config.toml
hidden_act = "reglu"
qk_norm = true
init_std_qkv = 0.0305
init_std_down = 0.0
batch_tokens = 262144
max_seq_len = 768
train_tokens = 860600000
Each number is 50 + 12 x the weight over the matrix's rms, rounded and kept within 0 to 99. Layers, rows and columns count from 0.

# layer 6 MLP down (transposed), 832x320, rms 0.0308, rows 590-596, columns 160-319
64 31 44 35 38 39 65 51 59 47 57 77 74 38 49 43 39 44 52 58 61 48 57 51 48 47 72 42 55 39 56 52 63 59 44 34 78 37 59 63 62 32 28 57 52 59 28 49 52 77 56 38 46 37 38 55 53 69 44 61 36 55 46 38 62 32 51 51 44 64 45 55 36 48 41 62 32 29 42 55 62 76 22 38 61 80 38 49 44 60 48 44 48 42 40 63 46 49 60 26 59 54 60 43 50 44 76 57 50 53 38 40 40 47 41 41 59 40 32 62 53 57 39 55 44 59 54 47 54 45 45 59 48 47 61 53 41 58 64 48 46 48 40 43 58 56 52 49 56 50 43 35 33 67 62 59 59 63 52 56
66 39 66 70 43 50 45 50 52 43 46 41 57 61 41 36 50 51 20 42 55 49 44 59 33 52 57 49 30 59 42 42 51 61 28 50 67 44 68 49 41 64 48 69 45 52 42 70 41 49 55 34 63 50 45 42 54 49 66 68 58 26 48 42 40 58 42 49 49 49 51 43 43 40 35 49 65 57 36 36 29 59 47 47 44 56 51 46 80 68 48 39 38 49 37 60 57 42 43 53 50 44 43 47 37 59 61 77 61 45 42 64 50 47 42 66 66 51 45 65 49 54 63 58 51 46 60 45 40 57 54 49 40 47 54 52 56 49 52 42 63 63 56 54 57 59 64 50 45 42 45 61 62 33 32 55 59 41 58 39
42 37 20 44 48 75 51 57 70 50 32 28 53 44 57 65 45 51 51 57 50 67 57 47 54 49 63 55 47 66 43 64 52 62 40 50 64 43 49 31 47 45 78 54 39 61 41 45 35 63 28 37 46 31 44 68 37 39 37 61 41 52 55 48 41 37 43 45 59 49 54 42 34 47 50 59 33 43 27 66 28 63 50 40 56 54 49 30 37 29 49 58 57 29 43 59 39 54 72 60 34 37 55 69 37 37 35 51 60 45 46 48 65 59 38 58 72 32 40 47 44 61 59 40 67 51 51 41 63 74 66 46 56 60 76 58 40 45 60 39 17 46 49 45 30 34 53 42 68 49 60 47 36 60 62 50 64 54 55 64
30 54 70 71 32 39 59 30 54 32 51 67 32 31 57 48 50 60 58 41 66 50 56 80 52 21 28 53 45 39 44 27 59 51 71 64 28 60 50 64 49 25 56 62 43 49 60 53 34 72 56 57 51 52 21 48 52 48 58 71 60 65 51 38 44 67 39 64 70 41 48 37 56 58 53 69 59 33 50 43 46 58 66 29 41 45 65 63 53 38 66 53 53 39 41 61 49 48 46 65 43 60 39 66 48 26 53 81 55 65 42 53 68 55 71 56 48 61 63 75 55 34 47 31 48 65 41 76 93 37 59 54 60 49 36 45 36 38 51 51 88 66 47 61 40 52 54 43 41 72 36 65 51 33 50 53 53 66 49 47
75 44 45 35 42 33 49 50 33 43 46 43 78 28 48 41 57 60 76 54 46 49 78 32 59 56 52 79 68 32 58 48 38 45 46 72 58 52 69 44 43 34 39 54 40 47 63 58 43 55 54 55 23 41 50 48 52 41 51 55 51 41 55 48 56 53 54 51 54 53 54 74 63 37 54 67 52 41 51 54 54 66 64 56 33 33 66 49 39 49 37 55 39 58 35 31 65 41 63 43 63 86 50 50 52 32 24 48 53 68 47 58 59 52 53 80 57 40 38 56 40 68 27 56 68 53 69 39 43 47 37 57 49 42 55 32 52 37 53 35 56 69 35 82 60 62 45 50 45 51 47 46 35 69 66 56 59 06 52 50
38 66 49 54 64 71 59 61 51 52 62 60 44 51 38 52 59 60 64 43 41 37 54 67 57 52 55 47 65 29 35 49 42 51 53 58 42 57 46 54 47 69 53 54 36 56 58 64 63 49 50 38 57 61 47 55 32 47 39 46 51 62 59 33 53 45 35 42 61 61 38 59 42 65 45 68 53 60 38 43 43 50 56 59 55 59 30 53 64 41 60 57 48 70 48 55 35 27 49 65 59 45 65 36 60 64 51 30 62 33 45 56 68 58 64 45 57 63 36 57 52 40 42 16 64 61 51 71 44 43 45 55 41 47 55 46 44 61 42 42 41 45 51 58 38 42 54 50 33 43 64 83 52 42 45 48 53 37 44 45
67 65 42 56 56 72 41 63 37 49 55 45 50 34 53 40 50 40 45 61 50 40 47 45 31 30 66 54 71 49 43 60 40 70 54 56 65 56 57 14 71 41 58 64 37 65 47 48 61 22 63 59 44 53 58 64 53 55 47 57 65 56 47 44 60 37 40 40 43 61 58 46 58 63 57 55 43 62 65 61 59 40 53 27 32 34 48 56 42 59 59 70 44 63 43 59 56 40 56 59 41 63 55 18 39 54 61 60 66 52 37 50 56 41 59 49 48 55 34 57 53 44 63 42 53 49 55 48 46 55 45 57 49 55 48 51 52 45 59 45 66 56 51 29 34 69 43 62 54 64 60 53 50 52 53 48 35 57 57 43
# layer 6 MLP gate, 832x320, rms 0.0465, rows 591-597, columns 160-319
35 65 45 55 45 37 53 40 47 45 68 51 69 48 52 48 56 41 43 35 59 55 46 48 39 45 65 57 36 51 60 30 50 58 52 70 50 44 48 42 68 42 38 50 55 44 51 43 65 64 51 49 56 44 60 49 47 40 47 56 34 47 58 58 51 55 51 57 74 29 58 53 59 50 44 51 71 47 65 54 22 34 52 43 57 48 45 61 44 66 58 36 56 49 42 43 52 57 49 43 56 64 41 39 44 42 41 46 51 59 32 64 53 55 62 55 51 44 47 57 53 36 44 46 59 50 63 44 58 59 49 44 87 35 34 52 54 70 52 43 55 63 57 54 51 52 39 38 54 58 53 41 51 44 39 34 57 53 54 46
28 61 49 41 44 51 52 57 40 64 61 31 39 55 63 40 37 61 69 46 45 73 42 64 65 45 47 46 48 76 51 76 57 43 46 42 33 47 46 58 47 48 28 56 46 50 52 36 50 51 49 49 57 58 34 36 52 43 40 52 50 44 58 62 61 60 51 30 44 34 35 45 59 85 72 45 50 44 43 60 35 40 57 40 54 38 40 48 64 48 69 67 60 60 51 69 61 34 57 50 45 55 51 45 68 46 58 62 57 47 34 34 50 43 30 56 63 53 72 43 59 47 50 59 55 31 56 60 53 44 53 35 44 40 62 72 74 50 69 50 63 66 44 70 46 45 53 59 52 67 54 33 50 69 57 59 61 51 64 44
46 58 48 25 49 48 49 69 40 43 62 51 44 67 32 32 49 53 33 46 49 68 45 90 48 26 62 57 46 47 47 74 54 48 44 42 46 42 41 46 41 45 42 54 57 45 49 50 50 67 36 47 61 43 59 30 40 46 44 64 49 12 47 23 63 35 70 52 57 35 32 46 61 62 28 31 54 22 44 52 28 52 52 25 39 57 57 42 44 64 66 45 44 63 43 43 78 36 46 49 58 39 51 53 45 50 74 48 60 58 57 25 48 44 59 79 57 46 54 58 39 55 55 55 41 33 34 63 45 54 33 20 48 55 66 62 47 48 41 41 62 42 43 57 43 60 39 65 69 39 62 29 32 68 51 48 36 69 49 62
17 72 43 39 29 37 27 61 44 47 33 60 56 42 36 31 42 63 47 53 41 78 32 54 64 60 50 53 50 69 72 49 51 44 46 60 55 57 54 43 41 45 57 46 47 33 59 50 64 49 48 65 47 47 65 11 45 46 42 52 41 59 40 35 35 47 53 33 36 48 41 38 67 56 47 46 57 51 59 57 49 58 73 44 30 26 65 50 51 61 54 66 50 56 57 72 39 25 42 23 65 31 41 35 18 41 66 60 49 56 68 41 53 56 47 46 62 32 53 51 67 52 41 43 56 30 60 55 34 46 57 72 62 55 55 50 54 58 49 34 54 37 61 42 59 70 47 34 42 54 57 50 53 38 32 56 45 56 34 38
48 45 43 46 54 42 46 38 38 41 52 45 62 56 55 55 76 24 37 45 49 62 38 48 67 45 50 59 32 49 37 56 44 53 73 42 66 44 54 42 39 32 56 32 53 57 46 37 45 46 47 43 43 38 49 38 42 42 37 47 46 39 55 53 62 59 51 50 38 41 67 49 40 69 28 67 54 46 48 36 48 18 36 44 51 48 56 38 41 56 56 57 47 67 61 73 42 40 32 29 69 37 50 46 72 40 85 57 36 38 48 62 43 38 49 41 52 50 73 37 43 71 38 67 25 46 51 49 50 28 50 55 47 52 30 41 44 58 55 52 70 48 49 57 41 44 69 43 93 80 60 52 71 63 37 46 41 43 48 34
41 51 52 33 48 35 65 50 50 34 35 59 46 29 38 58 53 55 43 78 58 44 46 38 51 40 50 63 51 74 35 56 53 44 50 58 60 51 66 53 41 38 61 43 61 53 43 59 33 54 45 50 49 65 61 60 44 53 57 80 31 49 49 54 44 60 39 55 42 43 42 65 54 71 42 51 29 52 39 63 52 25 49 40 36 59 53 47 60 61 61 53 82 62 50 61 61 33 51 40 42 29 55 50 45 62 62 54 62 49 42 47 31 66 47 35 45 62 50 59 57 44 57 55 48 28 41 45 28 41 21 49 55 64 65 47 55 58 28 42 51 42 47 61 46 51 48 68 78 39 42 37 49 55 46 41 39 57 44 41
39 37 53 35 35 50 63 63 46 42 44 46 54 74 47 46 42 41 42 46 42 55 42 55 70 50 42 30 59 55 39 41 37 48 68 49 53 40 37 42 36 55 32 38 61 44 32 68 43 38 35 42 53 58 57 48 49 35 33 65 51 49 51 47 53 53 55 55 48 55 51 48 58 40 67 49 42 49 56 61 48 46 52 61 36 52 47 52 62 67 50 51 55 38 49 42 37 45 70 50 61 59 50 49 59 64 63 53 65 54 63 53 55 46 47 39 48 47 36 68 57 32 50 52 57 40 39 44 41 46 42 46 38 55 62 48 48 57 50 30 33 44 22 49 56 44 54 65 55 40 43 29 51 49 64 37 57 51 53 47
# layer 6 MLP up, 832x320, rms 0.0441, rows 591-596, columns 160-319
51 44 31 41 54 64 45 54 64 43 43 61 38 56 60 59 50 53 54 48 42 53 50 54 37 62 43 46 49 44 27 45 66 42 49 57 45 36 51 50 46 58 57 54 42 31 42 55 61 67 37 55 50 51 70 62 61 55 42 49 53 37 50 57 47 60 59 53 64 54 59 59 57 47 62 66 41 51 38 35 50 52 46 49 51 61 37 53 61 31 47 52 63 31 47 52 35 44 61 47 56 48 58 58 67 46 44 47 39 59 46 24 57 44 37 42 36 59 47 48 57 50 55 54 71 45 18 52 61 44 51 61 56 52 65 63 61 61 54 38 60 48 46 45 60 57 39 45 45 62 44 30 45 60 68 64 39 41 54 45
52 29 78 55 39 41 42 36 46 55 38 48 45 45 50 30 58 66 45 34 69 58 60 51 34 56 40 48 49 44 41 44 53 52 52 57 40 68 58 59 39 36 43 50 52 61 58 44 57 30 72 58 50 47 54 63 29 31 60 48 52 58 50 63 79 47 33 50 44 56 32 42 73 38 40 33 48 67 62 42 62 43 51 59 36 40 44 55 54 54 59 68 42 62 52 66 61 45 41 48 54 66 50 40 49 51 46 50 64 68 33 37 45 53 52 52 70 61 41 62 62 50 45 57 38 41 55 64 58 43 40 50 70 46 47 60 34 61 50 43 50 45 27 43 64 54 49 48 49 62 38 61 63 46 61 40 61 61 44 79
28 47 63 63 63 47 35 52 47 35 69 54 37 48 75 58 66 56 65 40 50 33 54 78 58 72 56 35 42 34 51 55 51 37 50 44 48 37 78 40 68 63 47 77 50 83 48 52 57 10 48 68 40 66 44 43 42 52 60 49 33 48 63 82 46 57 48 80 47 89 61 72 17 58 52 61 48 31 80 40 58 44 49 54 43 59 51 18 53 27 28 75 39 59 62 46 39 67 38 51 48 47 67 37 59 54 47 38 52 56 50 65 40 63 42 10 42 42 50 54 59 57 48 55 48 45 44 48 13 43 58 65 36 36 52 42 60 52 55 49 59 42 41 38 36 47 46 62 32 56 34 52 76 66 62 79 36 61 38 28
67 52 49 47 52 73 52 35 68 71 55 40 33 45 41 35 54 42 65 53 34 56 48 48 38 52 60 33 50 52 25 46 41 65 15 30 58 40 59 50 28 40 42 65 36 50 67 44 39 43 69 47 66 62 40 55 38 75 29 49 63 30 49 63 88 67 39 64 39 63 22 42 37 36 45 52 72 41 33 55 25 78 47 53 44 64 33 70 54 58 44 51 31 52 41 74 61 43 64 68 22 40 38 31 57 48 50 34 35 44 51 57 58 68 66 47 52 33 60 53 59 44 53 49 75 53 53 40 26 53 70 26 49 54 62 41 51 48 54 39 50 52 32 51 36 37 46 55 23 70 63 55 42 49 43 64 23 38 49 61
62 69 48 52 46 50 56 47 41 32 26 56 83 55 42 67 53 50 28 45 71 36 51 48 42 66 37 65 39 62 48 38 43 68 71 50 23 42 63 52 36 53 49 51 46 65 61 45 46 56 31 38 40 46 58 37 61 28 48 57 57 30 56 42 45 54 45 52 57 46 57 36 50 49 51 62 65 65 79 34 38 53 51 55 47 47 79 39 29 64 36 59 45 34 33 51 49 37 54 60 51 60 40 50 44 55 48 46 69 62 47 30 37 43 48 60 73 58 63 47 57 34 55 70 57 47 56 58 46 34 51 43 51 36 46 57 45 34 44 56 66 43 45 63 61 69 47 52 56 57 35 65 60 57 51 49 56 66 44 50
47 39 49 37 55 49 37 32 47 51 61 38 36 54 55 49 49 38 74 42 55 77 38 41 73 49 41 36 48 62 62 54 42 42 52 80 48 41 53 71 38 69 48 43 55 40 51 43 49 72 39 42 60 38 51 54 42 59 48 58 49 45 55 62 57 47 40 49 42 57 56 64 50 37 64 36 46 37 65 41 56 26 42 53 54 46 48 56 40 58 45 39 46 44 47 52 56 36 59 49 55 70 48 66 59 39 46 50 42 48 34 59 26 66 63 54 43 59 60 45 52 64 61 40 47 53 68 52 33 48 68 67 54 37 47 31 64 57 60 49 48 51 35 56 45 41 38 45 54 40 47 25 60 48 63 51 67 37 57 42